config.yaml
n_layer: 14
head_dim: 32
d_mlp: 384
positions: "rope"
parallel_block: true
final_lr_fraction: 0.1
Each number is 128 + 32 x the weight over its row's rms, rounded and kept within 0 to 255. Layers, rows and columns count from 0. The size above them is the row's rms in percent of the matrix's.

# layer 6 MLP up, 384x96, rms 0.16, rows 42-58, columns 0-95
size [111 110  99  98 108 107 104  87 100 118  84  80  91 107 107  88  91]
[[ 49 167 129 141 124  96 192 142 117 125 156 152 136  89 174 120 136 132  94 128  67 115 116  94 167 143 118 152 145 161 155 142 121  76 192 129 103 157 102 132  97 123 135 102 165 125  61 127 193 133 150 151  96 108 120 167 119 119 150 113  83  52 161 167 143 133 149 142 141  77 102 139 115 119 114 100 121 198 101  95 143 129 134 116 129 131  85 200  69 118 128 148  68 139 149  64]
 [122 168 114 159 114 111 131 125 135  90  90 185 103 206 171 131 101 125 119 110 165  57 180  85 162 103 122 169 151 128 152  94 145 133 166  98 140  82 156 119 128  64 175  80 124 150  92 128 157 214 178 134 145 168 148 136  44  93 113 177 138  92 102 133 102 100 114 138 128 138  96 101 106 148  92 106 160 135 110 128  98 139 171 123 107 189 141 157 111 100 117  97 152 135 123  91]
 [ 67 121 144 111 119  71  60 111 173 133 168 141 148 133 128 129 117 153 106 168  82 170 172  97 158 176  99 173 168 203 185 115 122 143 125 157  59 100 105 153 157 104 133  86  84  99  98 111 127 128  75  95 144 184 142  92 116 162  76 161 168 121 101 127 133 126 140 137 130  98 132 132 126 200 114 136 112 151 118 127  84  70 190 130 134 111 117 102 124 106 153 117  95 110 162 177]
 [172 131 169 188 175  63 137 186 132 185 166 138 108 138 118  89 113  96  94 148  98 126 120  93 122 131 109  92  94 122 142 101 107  98 152  99  82 137 121 117 114 146 154 184 155  90 104 131 111  97  63 107 109 123 119 148 105 167 133 108  33  96 145 165  60 103 121 142 119 106 138 158 124  77 167 142 170 140 177 152  63  92 143 182 156 170  92 119 161 117 130 137 168 116 149 120]
 [ 85 130 132 143 127 123 147 123 182  97 109  91 137 135 144  98 106 128  98  42 133 170 115  77 145 105 145 168 116 112 164 105  62  72 249 140 133 119 158 137 142 157 119 141  96 107 105 126 144 181 129 135 177 114 152 129  83 114 119 120 120 155 117  98  65 126 146 126 132 122 183 158 133 139  90 117 164 159 193 117 130 136 152 148 110  62 135 132  97 137  95 114 123  83 209 136]
 [155 120 107 111 176 139 128 136 114 136 156 110 182 164 151 107 145 140 105  96 148 138 165 113 143 113 126 187 162 141 169 148  55 155 130 167  89 133 139 168 134  96 144 121 151 108 170  89 133  93 117 135 132 178 130 120 167 167  97 102 155  94 102 151 117  78 105 128 186  95 127  75 133 104 116 111  80  81 118 140  91 117 158 157 165 188  91 125  85 106 188 196  54  94  75  85]
 [ 91 159 164 183 120  85  77 128 140  79 130 102 122 164 179 133  94 172 127  89  88 109 154 106 132 127 103 136 104 164 147 142 123 103 163  95 144 147  83 113  78 165 103 100  93 142  42 179 115 126 142 152 108 151 163  91 113 169  92 133  86  85 182 171  86 137 178 177 172 126 112 151 153 117 184 100 164 199 166  96 112 134 138 165 123 157 129 156 110 133 107  96 103 105 149 104]
 [163 100 121 145 127  83 104 154 133  86  63 168  92 116 128 125 205 188  93 116 143 125 162  62 116 114 128 117 143 119 131 157 100 150 160 142 115 129 102  99 106  80 122 141 101  92 161 134 110 156  63 114 158  69 168 171 139 175 119 139 154  62 164 173 150  91 146 139 163 100 105 103 127  74 111 107 109 113 161 167  74 157 171 155 103  96 105 109 113 122 164 197 118  74 144 118]
 [ 65 105 149 150 137  68 113 135 120  99 109 142 154 135 170 107 125 136  80  90 165 103 150  83 205 114 144 119 122 122 153 150 118  80 191 114  94 125 146 162 135  80 135 156 183 128 119 180 167 125 137 131 131 136 127 122 128 108 175 159 106  35 170 128 129  80 172 156 129 108 107 120  83 144 123 124 153 207  67 103  89 160 146 115 132 129  99 147 114 116 127 145  41 101 166 131]
 [ 95 126 121 130 112  96  79 131 111  90 134  84 164 126 180  89 143 181 154 148 116 135 115 100 137  56  93 175 146 132 158 186  81 225 113 118 117 201 112 114  94 118 135 155 165 110 161 124 131 165  88 115 123 128 172 165 167  91 139  95 104 161 149 113  85 111 133 107 156  93 155 108 166 159  80 117 120 144 136 106 127  65 155 109 150 109 118 174 113 106 166 190  76 119 116  88]
 [ 77 194  98 133 117 157  87  80 142  75 189 100 107 178 167  93 205 109  82 182  95 119 123 141 185 180 138 100  92 132 132 126 125 156 136  48 158  94 128 100 112 142 158  78 159  92 139 123  98 166 125 128 123 122 104 171  90 146 132 110 104 144 109  81 105 126 163 166 123 137 128  79 150 150 197 103 149 116 118  82 125  91 175 139 138 145 110 134  85 152 131 137  94 144 132  92]
 [161 133 132 134  97 109 145 108  82 120 155 101 204 160 119  93 129  95  90 125  91  66 113 109 180 117  90 142 147 133  82 101 126 147 187  67  85 158 123 148 159  82 117 103 117 119  92 149 149  84 102  39  74 136 154 125 130 161  63 147 171 127 127 133 142 178 197 197 152 137 132 116 126 127 153 114 162 176 101 149 104 121 149 164 160 150 153 158 107 149 158 114 174 149 126 135]
 [ 92 147 114 194 138 110  97  65 138 122 123 124 127 154 106 116 135 194 150 139 128 124 150 152 149 115 142 128 154 138 189 145 143  82 135 118 143 168 162 161  48  82  88  83 114 137 147 155 106 111 113 161 119  92 153 131 147 116 152 167 192 111 124 104 120 153  99 117 205 112  96 160 120 151  77  83 163 198  81 121 115  89 187 138 110 182 147 110  83 132 176  79 140  88 108 148]
 [135 119 194 125 112 116 134 115 154 108 136 110 144 115 119 121 106 157  93  94 103 114  66 131 130 117 146 195 159 177 142 142 182  98  95  69 159 123 131 164  99 127 106  90 140 118  85 110 111 180  91  76 188 141 126  86  87 156  98 188  49 135 181 173 115 131 121 129 138  99 117 126 136 186 155 150 156 116 179  89 158  93 144 123 135 178 152  99 162  79 107 192 144 121  90 144]
 [ 92 160 106 195 132 108 110 131 116  86 153 122 172  92 150 113  96 139 178 132 135  56 137 112 163 154  57  82 127 121 170 127  62 118 140 121 145 128 134 127 140  81 141 177 104 136 120 146 231 155 115 124 135 113 178 170 148 139 113 172 135 133  77  95  83 122 110 121 192 115 138 156  90 185 123 100 130 144  93 153 126 165 122 187 118 102  88 104  91 100 161 109 119 132 185 139]
 [131  99 112  90 103 113 152 132 152 107 144 130 103 175 111 102 132 153 168 165 140 132 108 125 194 160 107 162 148 182 207  92 113  60 117 117 145  56 120  76 153 112 141 164  94  75 162 163 103 184 125  78 133 145 121 103 117 182 165 127 135 180 184  82  77 146 129 156 120 137 148 123 118 133 169  78 111 125 148 123  87 154 129 130 161 134 108 112  89  40 156 123 145 119 157  95]
 [142 133 184 184 176 134 125 156 159 162  66  85 105 155 144 112 152 151 129 122 169 101 112 153  99 127 131 161 142 128 172  90 134  23 151 131 139 126 162 144 136 152 163 161 109  72 114 116 173 131  84 134 147 100 168 121 109 115 131 104  90  43 126 161 153 137 105 159 117  96 110 115 120 103 168 139  93 140 145 103  91  85 166 134 124 149 107  89 152  77 136 159 148  82 220  99]]
# layer 6 MLP down (transposed), 384x96, rms 0.124, rows 42-57, columns 0-95
size [129 116  96  96  96  98 119  84 128 112  81  82  89  97 112  79]
[[105 197 134 183 179 152 180 129  77 126 131 137 172  99 136 116 140  71 147  81 163  87 139  84 139 124 103 114 137 145 134 130 126 110 183 120  92 177 125  61 105  91 124 145 167 151 117  84 218 149 153 130 151 149 166 168  91  85 107 155  94  91 155 150 100  90 121 145 160 104 127 120 137 118  99 177 147 110 120 126 118 147 192 112  45 119 120 153 103 119 109 142  85 163  89 127]
 [193 146 126 119 164 175 123  75 131 140 122 172 128 151 130  95 106 152 137 168  90 157 163 146 188  92 233 147 124 145 124 165  66  96 102 101 147 169 123 186 118 123  92 119 100  91 196 123 108 112 126 180 145  93 150 168 101 131 122 112 129 130 103 148  66 112 142 115 139  91 151 143  77 139  62 154 136  70 156 110 120  96 121 147 135 118  89  89 170 147 103 133  68 125 129 115]
 [112 150 115 109 172 104 184 138 105 164 101 118 107 125  90 102 173 119 181 135 128  96 162  96  99 131 143 127  91 159 121 151  68 127 168 140 119 194  98 199 122 105 130 136 235 125 139  70 106 178 128 124 153 150 130 116 111  80 125 148  85 138 134 137  83 129 108 128 154 104  90  69 128 165 139 118 143 131 165  81 137 119 117 169  63 106  66 150 138  96 151 160 162 180 139  86]
 [ 78 102  86 100 183 141 144 107 162 164  49 106 136  82 128 163 142 138 109 169 113 122  82 164 125 144 146 141 132  77 141 125 118 123  82 141  85 149  97 144 120  60 132  70 121 191 169  94 106 135 118 118 102 174 133 183 166 156 140  83 165 162 162 123 161 135 130 172 189  86  87 151 153 123 138 130  93 111 111  97 105 189 135  88 180 125 129 134 164 167 100 167 119  75 118 121]
 [168 121 139 173 177 169 100 109  80  71 153 125 124  94 165  75 113 105 218 205 155 133 150 126 131 159  96 155 116 100  66 108 172 161  59 161 133  99 136  99 104 122  97 153 167 135 141 140 129 138  86 147 125 139  72 175 172 186 118 155  62 102 147  99 109  72  99 120 151 119  81 136 154 121 161 107 127 141 165 102 108 152 142 116 121 109 141 112 136  76 116 147 143 122  93 109]
 [150 169 180 147 178 153 161  61 131  71 163 111 184 147  80 143 137 140  81 141 136 127 106 117 109 127 148  63 122 156 164 154  96 111  94 157  99 118  74 158 144 124 110 102 169 157 168 142 170 100 131 144 138 121 138 114  76  91 123 128 152 122 141 164  92 151  85 116 172 145 134  83 140 154  65 148 124  81 107 108 195  88 131  94 135 128 139  74 184 118 114  43 114 126 146 168]
 [162 140 124 138 130 118 124 179 115 131 162 145 154 128 133 148 208 128 126 145 152 125  91 139  53 136 142  61 152 135 141 112 118 102  77  78 113 148 112 115 124  76 109 130 122 173 162 173 181 133 108 125 194 104 131 135  64  90 137 127 122 130 107 108 151 113  60  96 132  89 108 163 152 179 145  99  99 103 120 120 111 130 191 236 122 102 104 113 116 108 153 100 192 171 115 150]
 [116  89 125 169 151 161 117 153 110 100 154  39  86 139 129 108 100 106 109 130 191 138 112 149  33 128 101 149  91 107 121  97  57  94 120 111 141 130 137 179 168 124 101 102 123 157 145 130 131 108 113 131  95 103 140 101 110 135 125 104 170 243 131 126 113 108 159 170 125 192 123  97 138  98 135 130 144 179 118  87 182 176 112  79 156 156 154 169 132 135 117 114 137 171 124 141]
 [132 182 142 122 141 144 144 115 137  62 120 136 144 165 173  72 107 166 145 147 124  76 160  43 152  99 144 137 126 115 146 112 144 201 159 108  64 153 130  44 148  63  88 136 128 102 128 152 155 139 175 134 119 138 128 149 113 152 112 141 146  84 147 151 134 117 137 136 192  93 148  81  92 103 170 106 163 149 125 128  72 123 153  71  85 134 152 182 103 123 123 157  98 121 150  75]
 [193 112 128 115 146 161 130 112  96  56 115 119 132 111 148 171 168 163 165 124 219 125 116 191 156  97  99  97 176 121 130 152 125 163 107 108  94 158 162  84 185 135 127 161 175  75 119  39 156  89 110 145 120 109 102 108 124 106 165 113 104 162 144 102 105 132 117 128 140 111 134  58 105 138  87 114 115 171 163  91 116  91 127 128 172 120 134 182 127 179 114 129  81 118 148  96]
 [146 150 116 129 132 113 221 129 120 150  87 153  97 147 110 141 107 140 183 112 156 131 132 161 131 124 181  90 123 117 113 147 156  62  83 149  88 102  83  89 109 131 134 128 159 140  42  81  96 112  87 137 110 134 106  82 164 140 149 115 137 175 132 107 168 140 185 144  90 121 139 168  91 102  96 158 103 109 156 164 117  97 113 172 184 190 159  98 135 145 131 126 187  74  85 165]
 [140 154  78  97  99 135 112 147 211 128 100 180  91 128 162 136 142 110 115 117 122 103 171 144 143 100 136 135 161 107 203 143  67 115 118 143 152 105 151 106  88 154 144 165 154  95 147 122  71 165 189 153 115 103 183 134 117 150 164 118  82  92 191 121 116 134 100  94 126 142 154  88  89 138 122  64 117  71 180 149 125 147 151 100 126 142  86 149 190  57 105 150 143 126  95 103]
 [151 177  83 161  77 138 152 196 152 140 150 119 168  71 111 133 127 106 168 111 151 111  70 102 115 102  77 104 195 139 144 118 112  97 107 148  93 118 105 132  84 193 120 160  73 114 164 129 109 129 131 111 117 160  96  59 132 119 161  45 144  82 155 140 194 132  83 153 139 112 110 144 130  91 142 120 184 109 170 149 108 130  91 130 113  98 174 108 186 154 144 165 151 140 130 122]
 [168  82 144 152 156  87  93  76 125 139 135 119 143 141  93 135 137 151 148 210 134 113 125  55  90 172 116 138 101 118 108  65 134 183 116 156 154 153 201 115 149 133 100 108 114 138 112 109 121 145 120 143 127 111  98 127 124 134  26 198  76 189 129 132 143 116  64 136 124 172 123 150 119 104  89 118 111 121 155 143 135 137 207 176 130 115 121  87 162  93 109 127 143 125 179 134]
 [131  75 153 108 136 113  89 159  76  89 126 143 123 143 114 119 125 126  88 115 108 160 109 185 130 140  75 146 116 133  84 115 147 157 145 165 158 174  94  71 186 135 173 174 116 112 108  96  75 130 146 123 123 118 132 147 158  65 178 126 130 107  66 116 105  87 171 166 129  97  74 150 116 115 178 220  75 128 131 149 129 170 176 121 206 166 106 148 138 106 121 100 124 119 151 110]
 [125 169 145 153 121 164 109 111 152 145 110 105 118 110 117 156 161 126 159  80 153  76 184 155  60 132  99  55 121 152  96 178  80  99 134 126  84 164  54 175  94 120 107 132 106 133 122 134 192 121 178 157 116 146 149  87 139 131 120 154  86 120 111 161 131 109  91  82 189 153 112 161 186  83 124 138 129 138 139 143 114 160 128 103  70 103 138 171 153 161 108 134 192 169 121  79]]